From a checkpoint of a small transformer trained on Wikipedia.
Size: 19 layers, 8.66M parameters.
Architecture: RMSNorm before each block, rotary positions, no biases in attention or MLP, untied embeddings.
Training: a variant of Muon for these matrices, 12788 steps.
Each number is 128 + 32 x the weight over its row's rms, rounded and kept within 0 to 255. Layers, rows and columns count from 0. Numbers have three digits each. The size before them is the row's rms in percent of the matrix's.

# gate: layer 12 MLP gate, 512x192, rms 0.0925, rows 65-110, columns 0-95
# up: layer 12 MLP up, 512x192, rms 0.0934, rows 65-110, columns 0-95
# down: layer 12 MLP down (transposed), 512x192, rms 0.0311, rows 65-110, columns 0-95
gate65 100:113132181138127137103096112112162110134143127081128150126161121113177147101126106158168157156142137116145105111122128161179162185123065162160176145114182158143152128086180120138174121153088150154158091116109175155172104146107090096113083191167117146124224144172197188118171138089126110084
up65 098:090113167142144072090089098099117081168119159147123153147099108146115135182160156101098096170144160086074140189115129136098138100124137217188132159163096168167112128133184132128171170183102110123132076107087155121112100118085110114157132130137140119083100105137134112104111049161118154096
down65 101:181124141086109139160121137159135091130143158140141096075111063142102140091094139119150111135130092081165157151126112105112122116100185082097104101094088199117116176115107164107169197087157107094121048139195109215126094104070120081098065136137125156138107135127141124193138127103111140102
gate66 104:124185128115071068120109160101179137139137083111094107127138158118058125115092100131105151102181093134115140164097124130131063114185102082096133116118117136116155149147136184134121170147104164155101121130153116114079158093146120144081168149224144133089170094101117164187114157086137107151
up66 102:153092094087098144131140085150080166118064171135140110082132160152114163096103200135101131127134123074078068123183126091136129112116134183074123171141114156124115123126160111145075119145152144111182072136138146136161104188121135166098090117089185138205192124149140094107143146159132135134
down66 101:175139111140140112138080117127142102084162108162145147126121120066071141101120097143139100145162156187081088127136097104151102123125098158094191152099119171165171135151088153109168097181126096164170131144179076082105085128098124115111160109191123100115080138206100189133107131188124129144
gate67 086:103120193143156128182162106160152120113134094187145100122160104166085140127128131143075116128108146097122129148214102161150134181106060123124103094061116075117178129182058131114197140135168140135172130210149159108146095092095131138118128137149157177122119116113146158110101119184150090188
up67 090:107064147082097123123120172130135123078120110118162130087068051097142212158163095145159088182130120168097057118105187080100159110124103123148054144116128195148198124123128087115137089054169142153138101131142111114149123105146107124146148112117158104135125106119211147132145088108114176133
down67 094:120176119132129060134161145165096165176153044144081108143126170117150138134067163120140100135123058072054181149091142166204118133122136069098186074115129161134129157117104131116120143183134165159199148102107109088172170164159155140134186154159138092140158128126149155086165134154146152170
gate68 098:091160064132114088096109166101161130182075133106092136108105108136141206146162064144063144130080167144082135116173118180139081109127166117165061107147160143096164180153115111086079165158119162119120126125107129150136156142090090066116141102106138093133149138102086127126214133142104135132
up68 099:119160106183115131146105154139073090113102080149183153176111096154147158141116124049113153134103174098109089137121142131132141137077086148103114156140136137219146078102136097196066110111084104098154148112125103152066132147114149075147145150178083129153117080107117086141091187124112144145
down68 099:127134118117080170164143118124167127087153151092117118102120105158169145118225095136104099157148119162157085152177111119116117191112171101155110053126146127142140128129099135110143110160128109087156119104133090104139079097183144207169097107132161082120125150015111144076146156168185131118
gate69 096:211098125096195086158141160122130159118118124087167156140099167151160147134143097140143055158138150121104077112088081112166145111144131098135133121130142062173107144128151149158092084132174141162119162132077097115138059165147091101078094161111122189143117166197153106098122155132106152140
up69 096:127125134135165146108166140133079162140144107125122111133087099163101151086128077122109131121102099112156144154142035149114172159120136154101125102172099144140133139138164106080117118161128117162104145161105115125115145134212142095041136159159135131145166131135167111102041192140147125221
down69 101:094130129188141103128103083155164159175158215111155123159169106151126108096131124091102126143146113141136145094127132200132171145115161124126124116111150124111097080132100113138093112088126140116100146147200115166145197173190116069108132108125122115149062182245104133167118130111184160135
gate70 096:196096109165088159138136173135126147143154086158091147208129171135101156076134151179130109167126089176092125133128133118051135132197125171144120135061149133167134127090179136133136116190115167106148067099139139111078094118103112136087132144193093156114115117149052162175110160101087096128
up70 104:185117164121133125136155149152126137144103160118121153069142100061158115146094085082157138036131166097069138186166178069107160160119185119154130111143082121102150102143137117134117104142149102115086124148152167104116125130120143161182161069148122104102102154185191140090137116138090117129
down70 099:135101124107093117118130079148114111179092134120124182116130022137149140120154133099127127140163125143127141128181128128124114158164177120163140149116114153188109067095106106173094114146140221130039118116101110065072117207141136161132107114138127111112041121201173113171159097105109098138
gate71 105:134133089135118131118138059147184108128138143147075135110170133118159120132165140115093138104158150157128110131110189137134050178111117120142171116147132173147099152190118179151161119118136132063122176119152154150069108123068135189165230155147044061083194127155081185193085111162134133109
up71 100:093099136091182102095072152173152155175144157122124129131140174098125087181104105104069133168115122128103139083144109151086096154068130114083167123181110182122108183122100074109169159135109095097156162152142059116153153166135110074145110119088137196148154178181120139105108183111096152171
down71 104:221119141145111186159145137139094202100164083121118140092170117061114201139122087141122105147150096156114158085164101093169169165159045124152120124090074144147125095139113083133123145143131228189156116179178067083136119106043152157151108121150180096096123150078129079134110153187167134117
gate72 100:119080120097121168150141132113186116127141141089112170152145114117106110184127099077070147126127111210170154082168148210183126164121127143079079105158083152177132142138128200101174193137186092146112115103198124133105136157142165109156109097115137121131120134094096160094070142124131122123
up72 098:132114171188166130112173162139188181146149120105152110147094135115121094146126143145094144097123155162103100120103090062085169128106066147102137135088151143110164146145157179182099120132154134176129065129162153109151115118081110103113130064115157176091143164100141135136150111139195102111
down72 098:167147160116132106155210127116106154145097184187149135092211147154166132152116134146103119123178079108181117127156129168129112091136116140153145142084125168095079187176121094077096054091123145089107141117114194153114071174128131148099166179159127133158139145064114141103077085139137156124
gate73 104:103114173137093160159193165104116072085080109140120069129129124074076158126176140106204133131115099166129072153156151131165197174146140139096116223101136159110139084166160168165158163108135145091138097113149183179165117101113119121135126151101131129143148131099204126156139129162156087066
up73 099:143103112162125172107109100143159172168054123157139130127134133096154073107076132152078128061172161074164161138090108118100100103131154108149094083198125175123053143166184113158087085110137122122116085095142140094171122105141188094211062146182105069075140137122101116096108120162158138171
down73 101:055098104109125123163108131133132079049103115103160177119174145072063168118173056133176107141090139067136136147180154107099166163121086123122121153085153072122148077139112097111099145157107077120201132137133143119091136075136097190154141155144064178097142120110160087124113145129122149129
gate74 099:192140120162137153108143100158102139130113120128172128063147109173077144093156141083140171171075087111208177132149154166141113116129084142116107121094080111154144195092084175116116155098128141033160121102183082132139126162130152156108135145153134140142169132170127142151113142110124164140
up74 099:107133154130105155115127121189109140155154123091183127105148158145213123091115149040083139163121148131071129182118128081111099141125126122104130063130141071137183153162104116164104134119080117113137137172134137116119153134155076090095110125121166145099088078159145100122128111166100084078
down74 099:141054143114071098132123144095141109121159146113089161157071161146076170157132129157107150124148159125129122154139170196108121138037136146089064126130169237135123149161128200149119163119094150142114141163133146187127121154133139154143139165196109128146087152068126186101138119106121084151
gate75 102:132176087058139176123118116089160149158165106123082138105154111153098179120143117090137150132109074110151125134085109131091139117090127065244118104155099105092129072173126038129104123138102138109103139112123093130139076099119113116141087112147091143059108138143133121161128114112169070169
up75 100:155129109119148086127137140134153109127137113111149094113106136204169087159079135098133144114162054094155178129122128098182195120071106067105080154120150211138170127106144173161156067101134113180124097078101091126154196159152104172081143142117086107107141181112113121150096159170115075143
down75 100:131113138152203126099103125155072122136143140086100195135127148111159094103133145147131147039141164139168129160086107093146167075134099118084076158154171149101063068129113088102163066093113085089157148180104150136162153096124100100106167154190190098113141130140098091088114149143118149091
gate76 095:151117081132188190151131076172087138152124093131183117175135145105152056175097123133154141194097142116177086190157174132126171126123091119089111129121131156118092175132117118156146084150172123089113148126084106138108140145117164106194117117155139121150128109101109166039097129085103152086
up76 104:090149141139115167131142122147138116103093137107121156107157149094114132155075142136150151108131130153123109143173134194183137134110082117062061086137140133147163186143075108155166136123163091105143127098097097117083180143116125118123158152074141145131200102155139175191042133130122037096
down76 102:065112111138085117106159130096121099131161138183123168141101125164104097145131124126105118092098146121104103124126077134135111124094187091154151150108198148123186114140130136142049151120044153066178070089217154130100078115144176166080090128154108134080192078137121066160179139102110105140
gate77 104:104151145112113149117120134154118139144168170174100093075130145158134130107091181096202095148068080131137111093140202170123127145137109153115126107153161102148169091112158204092095152112111128085138160184078120078137113158133134091153117150136141066103120150121106160107067155131135140128
up77 103:227088118148143135142086143148157111169141127123095155088150120163115092090128136158085151093146132145074127176160139089098184088135073146144131174118077084145140140167131168117108127072174141114118088147115145111141133152147128177111149102058105126143135179120101107161028153180111126159
down77 103:163165108107159158148133144151144129148137108187155152161112155168120127099107085156092148167231115113073142111073121117128079161152137146127099155104136115143154184140092086073198158151121086155073080112088153155111149134144097199183106174131132112079082141146123171100086093095064165177
gate78 105:202116121153108139150150088162163118112117160100094155071132161114153113118098048141155143128143171134109081135086090106121146116124145120050115141075134182134153156199166184096128123123143168092143161122078058133127122094109150053107123071150105107136125097129213103081158119131182141133
up78 104:097095148081111124095106119094150121173093170205134123164160106101110119165180093156108105079150172108181096135185134189141080127135103119081140104152122218128126101105183089146208159069132113082119087093134178078082147137113127156090127163155158116106154174123141073092116115161192151114
down78 103:158128087057096156066148146093096150097124086120107129156118125166114134049087159161151097093080104161105071123128133115096216115055121212144154152098175110176111127172097122086072120096138115139130130177096125127153109110103083125124141140059141107150108143109128146169103102144098136105
gate79 100:167105057100111130151167094094130104119136108098142122136139110126152158156041142157172143163163141178147171122112202097152100074129132094176100139141112074126128107171045149148210129096115164152151152130128097125155127120086202108150143112080143124125140123105160166160097122065122121095
up79 097:114138178110108112062134135158169078100104104093104088128148106084116133089143129139058127129098099141118150146093179067124179127179179052138135150116153153120144115146107070124136141093064112140144099180128136128118171171199153118177125118105127114144098118125149138145159103128113093187
down79 101:090121102163136104065077127128153079126054115171145104127157160180206148081187097150146137183116159105142153067098139139123085108158098168146142059143128161100117124171149136072125108092141119128119141116103123073093086170127159070084074152184162128184151133134092095115138148146140079118
gate80 102:207113172139111129128173133150102148136166145143097125125076081129088114177090099155134129093160141151169098120128036123126121101106136135174059145173177153108117145128164119152233159142133061151099114166099073103113144133103147120078094123128149150128113149177146099153137088110103099162
up80 099:119134148109165137147172123105106130086145129114100160104137139156132152162119165141131162090154155075194134160070082139118107126149098123129103015142175136082198184166082166146149120089173119109130084143075146191098150119151131193143150102148164145114118158095189074110110159083181127082
down80 102:123146162164126087206105097151089126109113104114116120103097109094116045091167114126120136165120094097152164120130143154128107161172124116128124137124168108124116090104126162094094130090123202148158110127098164143209104143101112188194063165170092039122136108135120149162097123102176192139
gate81 099:138149073156133166100118129131103100132103060123156142143083093150127134147108113190150092151115084151170143149114179165088130158123143146151111121139160156152130080142191151106163103183076115124114164090135160167130014128094132110145099083140064091101106148131150117184198100134090131075
up81 097:174079069059112130184181103074058131143162104121159166154073141110148134139043124098126089100115173150146170109167146122132111156110127136123136188085108130189151144130073138157153184153079090146130142100148148103157162091083080106139136206101107095102169137119104120181133118180150179102
down81 102:133143153101129134116115127150122154126104136092168106158081163150149088140177084169133085114153149106119117143144173134112126195130079105126167122126164071131162137094169153095099167078090176127102150167156108175128114157133119124151085086136108133148124171122096106121149135147151091134
gate82 097:161116096139115244127135088138144085082076079109164133160145077119123187143082081092151155121103147132141124133077117102075109151112127118140124132087114183148134167105146140150141148164116154189138155182145141109103154151172119146165082151115098153121107165087074096114142137058155166107
up82 100:131073111158139116126129169118100131149128085202118142116155147149133142082138093110109147129147134087132127094128150125149095107230149099099164114092158120125110171133106076110106088097157124119125091097106104131127179154057094127139133171109114122155128065165170110165115116136098093179
down82 096:101166104132123201150167172165143044115185164078132082105135136106167163139093129119149113079062136134110152125133171170141145073100122122120096098132155113093122138131115134159184132163154058136177144177172177157168143148178162163127115117184113096084083107131078143091126127151166107062
gate83 100:187093124097125138107177064131148099147129157158143065133162154163171117143085131142109146199156150175133148178170122131137091169113148126077167101089094118116048133158110153204162097084132133066147174217110170142172064132158189176111102163092149112137131091098163188150133150087103124159
up83 098:195119145088139118130081149135093134109133088074104130122157120129186071139167151103107130147166125117031170103166193161167089059103131101082110119128158127144071176146143109186103128106102123098101124156113108078085169146144147128191145094132140105114107105124095133094100123197166082079
down83 100:108131180087167098144155114181162133108165132118093171085107152123083113093079148197129107119105121099139140148119106090178148117117111149183132201162176143162117146150126125133110089125114095112198130129176125154163145136138128123102123137088157080138184091182118085053154141070103106154
gate84 104:112133147092179150129158142087183103116131096131149132158121114129119101147164131109096099126213155149174095138146118040119144117129145125142169131137105109082150069168147162124162112111138137088110087151120149140115120145211153083114178119089064136165122146177111193082144122131111109137
up84 103:159107161087033093124126103122091152133126114105153169126119128123112100142109069156127151159129142120096125146136130172058142107104091153106111115134107144136128089171139112150118112153093128102110181122138171123140045174184058096048175118122131115148151136076159157081123144197118181056
down84 105:168090162115083099135094114114097170170081067196143177106173146161185140161149099131171187075097083090081115126136140129134116097184089182099129141161150172108101110068169160164163115146142131124153109060161192125146124108147149148069115082119154121115124116098067087093148116177153129132
gate85 101:126143159135173096118152064131151169109145117092122118152144136062122135123069152160115101135088101155099109139100094116235136089099086102164154096155108170127119124119156180145161142140098130143084114190105115113194128105124149120106121127139093160168119150146145085121059082144115110176
up85 101:116135136065101116139106149118158071099115112092129150081113133139082183127154088127175151098135127167192149128142118108106086150173151187129121128027063100126106104133141106109174149072146125135141156089074119111104095143131068102115141072144142170143125109111122158161067134067070116102
down85 105:160129145145179085106134147114145077081143121160182089097124104094140173097101178105111147102163063129113086146130120166085205119129196086110129109117186174144051156137086103129129092107130132111119102124076096157117126063115137144151134149134165142127129078074074110120115163200098108104
gate86 089:156084180177099171117149121147135121136111118149149202114177145146140142139069144122144127154163139126143102062175150092104171169069119128151177074063113143115140174120153154141178106152090166100111078165106188130081119131167131105160161088077135158184171131132110144096074055131128148117
up86 098:186110129081103173153132145091084070088120152123092137148111107098075115098161112127093104126093141120140124167107114124120113101125111111059160139162177126126094115076086098099140102118216111127142116062088067226133136105082112109116133131176074105075123173073095141141120153075177090144
down86 095:156151157079148147107117116191142149081104166105124161108132080160104187079144146094145171170163171172087063159098107122094144103117080120116214014080110094143125178142116179154125125132125193152168121123084092124118161094138180117109136086152078114126115131153115183147173137089148194099
gate87 106:077144162120098123173130167144087091117188152134141125122106161136158090151160150150164114098116133158164166109126133146121068167083129128120125103151131102093129096112107097084131104127120159141151141154152145079154184118071185082098063160152166139147146139079126133093173124101189146170
up87 099:132092083103118201177152137152090105176127098193182122074184113136127113119110089084162076134068128139141167152107134077123135141074154103079082110159167102128099110117096104048181146135121128115180132116183075129154149088084104127084117111116091109125087184170141173107115173078121147165
down87 103:160122116177140106088168077079186111140071149167107119109081128187169125123152102136088188134148075138089163137081132140073092081085159089195107139099145069111116129125111109176115158142176085140111125124120123141153146145208112149056127095132170176100149145162118100098145198176128086140
gate88 106:101091100079139061120100159137118061147137108130057134148136091103084099150102126142135223118094183132148105077188160076108117141155146081080066181145101134143124106060103110103117131116129133157122100114175132079102095203101148090085132147166075080080116152148127122128139140116134100150
up88 104:116106193149080099125142101139152150146152172105120166075099137206160125084148214137135131110115122154119156147076082071188034152142129053145179152143115116101090130104154062184127139142122169100135072142104116182109140122085184089154137163205105133141099134106126109113076151133175147174
down88 101:150127188094115091157130136199157115054115156124081095135129108127103198160149127152198123137111166082105161096158131092170154118157091099110165135121146129175091134114135106163151116120121125118128187122154169160105124098130146157134131138157090147115157184069148123167104161116107135167
gate89 104:111169172156088107128143147102125218102154194140152114165113142151105123067122080144143133137150145101141102112147112123177088128055124127131142112175110163126114081150171106204094116052173145067143111137102093155142115183115123174204089150084181110192128163157112111139100052134143148127
up89 105:184154137134101085170184118112068092065085214184160131141151181107205205126126149177123146132154183152136123156118097095116143092099061067118074156195122132083081073118126121120122116082169139123101155116102127156141124160157145139131151125174131090076104117185134084077092176111105144085
down89 102:109179084136067078167168126120121137083099168136130087157154126119123139149090185116139141138109127140127130149075091137130130098162106119154128066117123161087112154187154137096108170055129148112143151126189100130134159123134128200145124134138123136124147151101205137170036146080154158053
gate90 099:170186135134112121162147139171167148105138113103107129133143105129172136147140126086124143051216088110164072173105162132097150124165130067080113160120111149171115162153187155178125125096107075138190146123145131148145109122100148181158148125108097127084079113129153115112073173133120105158
up90 094:126096128141133124177149101085092161129130135082113108195137147224091117116099103124158154246157159093109109117112117130143111102136134189124123143131076119125055174072122086132144162102062128125096168161150083097162137131103156143144119146109151156120112143164121162098109141170102144195
down90 097:172094142134097120148151148123155138154149097168090138109110131134128133144128157132130103050152117155161116104122128172042114171135132082108168090150163080119198156126097189122144146150155111138165116153105124145095102099127029111135154120107147132140090110096137147154127111142181126110
gate91 098:076103077070110123119102134185119173145203138166116150090060154095106132149088122187104171075137094117093155055144143176124145145088113093203097130203165142100169174154067147146101198119160085088128125098136157140118098211119156091150140118158085113131177122186089159125110128182109139108
up91 096:100124188114155157112114175119085135098185137100096073174213151126148146133111100137156123158098057184125112146115061135165091076086124163101172154137142144067085090066137143129155119120107157168094128114148114101097148083097126112146114118151198099159138065100177135105088163136144136129
down91 101:122091055142088169119120135126104078127131104127111067105130121096083151131160120072143147183082088110138125055117127095190088081142105215106150089062129121130105076162171141056151136107142135088145121089166136101166165119163112132139131121131134152109105120151126211077133132147117183085
gate92 100:201108181120136155143138163172118104141180138168070113135105078189027178107165081124137086121151083122136069071083156146133114069131098160132111154098159166117150120156160177112152123084127124094155170106088107149125118152137118141144151122146145105181109117112165127099124127112086174161
up92 104:079158140116127196120113082044095132075108147137152164126123095066081141146152124169163121155090134110105077060166164137114108110117140147102113125139129086139126144111107147113118138119110074132116144106116107138105160119069117056153161098112144160116106137079094180126161150088093041126
down92 097:143113120103199139111135110162156077153146083160114155123115078119144091178109094139101092096149142071122047136143162103145109129153152106174106058100046158125119103132112166059176166100150098123124142126139115123139107157189131116143123146163109100209144083137129109085146147140123103087
gate93 098:160166131144101093148131158100129139095169123109097146104135089117157121070121131110084078149135055179126117145157144160127174095113112117065117104104128202147122128169090137125092147177106137113182097131142137150074131170167157105098188114178072128118123114119095113169106147077140042122
up93 096:126142174126101150088072132109208177084121119097056099084117157128094056160147124142138118196104135118125191144106072153131137137169132078151147160198139144137168149072145119161095170136117102072103149132142094075122129149113174117120105113072088116122118175068165174139114150162128108112
down93 095:106125108149118145133121147057102150138189186169118101135142077118117141082132118124114071105099126107174086140182111175099115084117123168148079095097097134150125158099162079108221097136129097145102073129114113152112136086091122137142132169104147157161139129072089161148155150170185125129
gate94 100:112145110145107134137158134127164094174118206208075140146091116142110098170146110158166111159121134137113136109143111086153143152108145070129106131148140083076133150051164114207126105158124139119113155188112119168093157101065090190108130114081040114108136141170179115086162180142095118150
up94 104:192219123134045073138137115086097090132114103103150178147116135109127129136212155151186104097091099073147125105136150143165111102114088085112116161111177132174150144063158127083131119145127153145124124110212153213096191149134160075083109140134112119103118115124060135152151110140184062104
down94 104:132109102118111103075155135104122164164144089110114154151132091079158089128068097071154106116113108098135139099134129105130144111095121112148117149153129145077144132096191094148111094134078139151169175155180115146182149098135151109099097083170160142187100118110098086133072116110083124135
gate95 101:134140084086120145070146178076142143149078109113120134124135135147086058146110085098163133088097119101110121063105148081105208145151191167103143100137133129137111109082119102100066145170138130111071104044125154087135130198169165168082166157098161110115186144133112088127129132114140136099
up95 101:162158137122104052160142152185101102143119179133130130133113119072177092137130063135148098097140129145129124091125147217072119125158137105138090083160151091140127161196113134135046074138130217044125134107093162119121051171114129163174169102161128081131124096090141111146157113107118110104
down95 099:050132167088108130100163144096114078069158137165086130041117139136154105148186130139115099119148105125107128206088157128135144141021149115137148120080131140083136050120112120114152159088131128160174160145113129133176144116121121165128166106140069090178175128094084166169075188142145108165
gate96 098:158138196125132102118106220141109134179110134164115113171148144113119071211134154124103177124148147077174113171143202126166083119144104142163114087187132105166111182125091159102167153115137168171150125073109127145146095125091163178107091178142149122186170092089164164143132119126093139213
up96 106:151147170083178132107174154145054114141165070126145117086125151111099096164121138141171140146166146112071111141127132129154082124143145137188102124147151170101088115157115175078140150114169121120154166142172109132140103124147171171180098135061135139086097137114052110140100111106108060122
down96 104:119105133110144098117150128114118162098126117116071129116157129123145157152121137168176132148128142151090113097134077122119157180148167095151140155156139125127115119109127143173097098142158134113120134096185163113203127142151149215160134150113120111110081132000128115107122141154125098134
gate97 098:141082130097163094144169146099122149185056126173088105120096096130143147150160139146176146124153168120163067119132162078144145140080093154080069132087199089116128161152145183099147121135084172168122109115152114128175100087156118124150129150071156149126044128160125145152098128164113173118
up97 097:152172105169129126123122117096180089199158091163155186162178129145082126134153150108103138138073165141105171081132146181097122148125169162125092159207108160140105133169103072109111154192165088062168128157099104122133140087088133095125163141144112087197166153101162059094078064086104152129
down97 099:115145168106133145099105094150142106087117101157151102112202204153110109111143133161129126148138122139120141166117154152174129169117139163147172088088192154117129158134105172113106142101114161093083115096077124120071118137144170149073113094072168105170171103079096137094125133067084088127
gate98 098:122192088139065105105137123111138178158208121112132176114150158079068031111144168131162071143140170096145156130148139076117164116133110174167165114133150137101159142140128104131164144154112076100186171125108122143093090154166133121093123081118118105083166117139102066146121039103118132051
up98 098:088128185139137123102134111124112086129153087153112132178222122110130132148184076170130097161095176112190121074112060153129140133099153126086140148123080175175170154157141143168147135153132138148082125074160111133123124120139166127103148161122149096120148045090200133122097173157106138136
down98 104:159161098099109132110113163102107126162117178126175100051125172135115141087088149094119182112157123114109164201129126116116145075102095045177112111196143090123100152134183105156178131120100116120093172157120111167106080132112114160149124125112129135156128140198126111115119064128117142079
gate99 107:087156118155144139136106115120113137170122110160103181119125142103081089049132085174133114133105128100128156170129120129137114163202123145097194095114134113123158128122104145134119081130154178036184156122120115161079150102139096097148134165094166082105105126112102066114164126120133057167
up99 102:160085123134086104180114171051157152072136142093141165073154119102197110126096113107126106106131117075167144095120113134132125058096180131102083118086161145112094136159162156142100140145173155146142140098136139136131107112166166129108112094121147142065106134113084153132118092177203124110
down99 104:086123061159131079100064157103120113117138160193133126149117116158164090153131140154179089103149132114093077125098132122134153182138144109058156087074123130125134182095147155145120148113165094131144110208158145130169171101144108047164089215178196173108154114132123105155180167154088138126
gate100 100:172132152144147190190120113099117128106138147137136113131118132153140136092198128106122103139167166132097141105154091093097117185072169125208135066136180117104131126159129138161112080107114119093111112120119170183078180134043185138158099172095125164154114123108117117156148120103165140180
up100 099:113128199142124100141124139135129131134099191153129148210055069128147170102130137076110112124181108114194116201117126118092153174089111116124115120183149140116100130157123114134125118111132121086176117154086140146118166148179114141108139120101075148154086124090116122155089048112156091140
down100 102:176127139069146120105143097165125190120084103075188117195193172114097135135196135097112183143122132135158150102173128143092132112124108122104099111140100082095111099163146078166091120102125139138128101119125125152124180157128137195138144120115091165154155163121138105125116133059161140113
gate101 091:148106146147172116176113165095151162096130172106152094133148136169085130114122120141155120157161165122159165143088129109104123106080143132180130121100107129115123131083179138204074095117161066102148141134182155105116173126126125137112153160163157089158129161156126096080133119120183069136
up101 098:117142107115124125108139111161133103152141163041102086149157154135111165126111092090174184118069146115089152099089144146091178146110092143176104108130188134173139098157167125099119108173130150090167146128199188097093084127136066185130121139156098061127121183067136165132105137128067178149
down101 099:151110202139115146084074127138138133145091151207090119137118120147107113109157107180139136142135137111108073126141133162148173162153136111103171117101140126158092137189057114080117107156113097143120149040165124101128107142149136147143033127137121143106144112056139153123094144131130118095
gate102 102:140104208111139173173152165102165131058090093139135179139088114120108082165114135181158154164119122118083078119095149100120046122088065133120146110097145123094178102092199095147132177136185120095114139174107131119142089189135141167135141163116076221138125103194089120128148130112164112121
up102 100:148144157169103096139112110099140119116096102197137140168196115121102152167149160209122138143116121111123190114162120127132144112075126081132156134162168102153099184170141132194147111135161137139131192131091092109179139082083090136134105193104128097107160114173133100163134105155151106126
down102 099:110151128067091136130076138132170156102133132073109159069118146157141133080142144174106115122124102103102152130088137156126110112177115127108060125168145146122071096068079129094122155130132107181098165122092086089155122097129133118062148132132099103058076115183107113118145058148145091104
gate103 097:104117107161090090176149155105169135114162147101138099142125148111134149101072125103130103095096159151126106071108145136175085157085115131086141143089089149138092143105131169146118112112171155130103179149118151144119107070119169159125114091116150065131174093125155128100132091135124130072
up103 097:102117113134115164168157126132079099137107075144113140145104121166105159082159144132075140137114101138127074050185152106084158082070092161124151162093070110189089128168083180182108088103120134105119089079072075130141095046067133167135167129163103107105021119087093133162143165106087071125
down103 095:121113167136098093104183120206087058141131094146122131138064104172126167165153165077179106117112110158101087178134189154074157155100144127108113166148126116120121097097144153138131140106150100154125174101149121090108143050112122078128127118125106153097119148121106140121159129106171190065
gate104 107:150067102177093130131117092118172079144114075216157176106082163158169128144113103079083154139176099086157120128121138129133124099132168137116069067147114107115066141149103192046077110132191162151148155092177121131139088127114123147138104152205172115084177120106151097139123115083098105087
up104 100:191071124153106118146105165127115150103151164134118144193133144105181159207123076124163111139138141195083129132142156168119160145145085205100138132098157162069180145131163147159149111195147116081126132160154106101127149138096144161096161085101152088091102157177100195106115164101121102156
down104 103:147113082128102096105122145096137129154095151081207144189091161150108133132121072111136101131092123083162146121157103149155098148114154090093126100166139136097103086100119106129162100178130190147158131130153139130147158177106138114112162167114120130154180130156145115101133064186139146117
gate105 099:187089160109093119167135103099118206095085079132142122101112121149116137113133152137183198144084095120159144133100143072160137141134130145108170119160150126103133189183066191096115143128109117088141160161123116118138079131147134177117102157162117135064139083102068115131172100104173164097
up105 103:087121138110130125093112146124089128137154160103086088127155121154057135019099107133150146122189154137107109119109133105136096101087110153059129127109124116153078057160128077189175143136102094138121073108172160069151130070143121148094166159142176135145154119140132147161168103164131115087
down105 103:119095139119155145045131167062076133156162174146163087096142128165125095109131135130143165124147127174131097081077117170067161099086105128128127101185110156184105179087125174172130107095113076133089127091135091103168153101161209109087114125211057116174139138074153152141106125123131122090
gate106 099:182112120094113197128128136097149149152120165103089102119152151107129106091103101167153127125080068077103137154067115147155120183128123108151110079101114158144202139141103133145142165155106094135139141187175101105065171142137155105119091070176127112116113162161047097093115176077144122165
up106 095:113125130153163094130159100148219156130100163047122083081160132127135098148120193119115083137132135117114144127152104118144153170154108143098166097134145174116120131106127099157111172087136115083152142151124085146130074208130130150094092132123119189123147107173185077186162125082093119150
down106 100:102104100087102120152194118081103095098134105096113162053122150185133148163110116195113128121101124122142085150124184150163136140080158158128171138131187213105067123094084129149096117174093112162127181150175131132150119094152148193086082166117164127079150151097167116059171148154107097099
gate107 101:089107190075140161167108083133172180127106112155197091128151126144139154145114128134080062090101136131063156128164134118186102112153097119080148074055100126190123171119159128134115120104140177163135135170123113148144150135155143144129091175085111161184071167152105118153127120089100125110
up107 098:106101149122166106178131127076145160171135135119106114134117152143156144072231104090069166156214094115123104138130193171089126180117103150133092119096166141122109085127210120121184104092168116143145082125112125136102134113110162106055159117147133050168124083129142108100085101146142173124
down107 102:116075128186144104144119110151096139133158118095057148097163114151129107101181144081119165166164066145157171155115188160105144140111122149142139161135133116146088133148140102079182169119146146136108126106151127114153067070147147077120128105154160128159103196093104129077108078160134170136
gate108 099:153098100120103094164094130107118122137168109112161138123102093168086095143099079110094145163144081164147110111168127132119146108149132142121136092182099081140083123105070138108082212139053140177099155183179121103141165147071152130116190137151152169150178149106179135147089082104112116064
up108 102:086172162191091153131138184128134192142117134184103109116106157124127060125135151184092181121140100118088132142078137153183171133124102102175110112133114174114160095106118129117111103123136124157093083174167140162117191133122166114123156140092085142146105145082132129120146178122079110138
down108 099:162132136141177133185163106126130155147146124086131099134113090163121106059107117117164147060170140102075114101117107157108112165156132156080100128136111159104167156111172060207112136144132143099164126167147109136125164131073099105076127116137053114114171113179138123135127090144142216137
gate109 099:160096082066160184149149153060051089140149176109176111111152121172113121089109074109081240175108076111172101156098117154154117085078153133070059146139135115157175157171120112109113106125174121072121141050143129128116150118170083199100131151146109129076071121118187128115161129145157148130
up109 099:180157082055157137130091169109117121121143071154093059140057083164208133106116162061134111119159111105076141113108096098142157083184158138144101057155084146127094175134111151116194102133107084119110130106095114142161185077124149090201133061152082126125085104059136096133138152106140116163
down109 098:109108161108109162123061194173159131093085138116096123176140108073108138123105086113130125149115093098159123154136189077119128068152126072155091102114167169147147163105180104100122080122179129095139066138087141114117162138110117128137172111171162150123130145131141140177114110124136218137
gate110 099:150110108213080133149139154154110102092076142118152101091159143100085201070177104141160126135163165109110102127113134170113144163167180098171124101181128103114112147099091141092137122136068152080102115107162149107064117080153113117130118114140141158139142132163152127132114125038075136096
up110 100:164176125062239149181111066114098167177157129162072152167146119085153124188087166149146168129107092140123126098140138160199127099135073119179151132047142125151110151144118134115114142139121107141171149149124131108209158130111155170140111111143096118116137109110128134132188124187129104141
down110 098:111147146101179143134078086146150174171105201124131150143120115106091099150072109202150179142167117169156152092114125137181130142139112129204137135091092113164068116102120112170124097140176118092088111109135177111099119133177142144157129143089127143130144091166111106096100120117151036089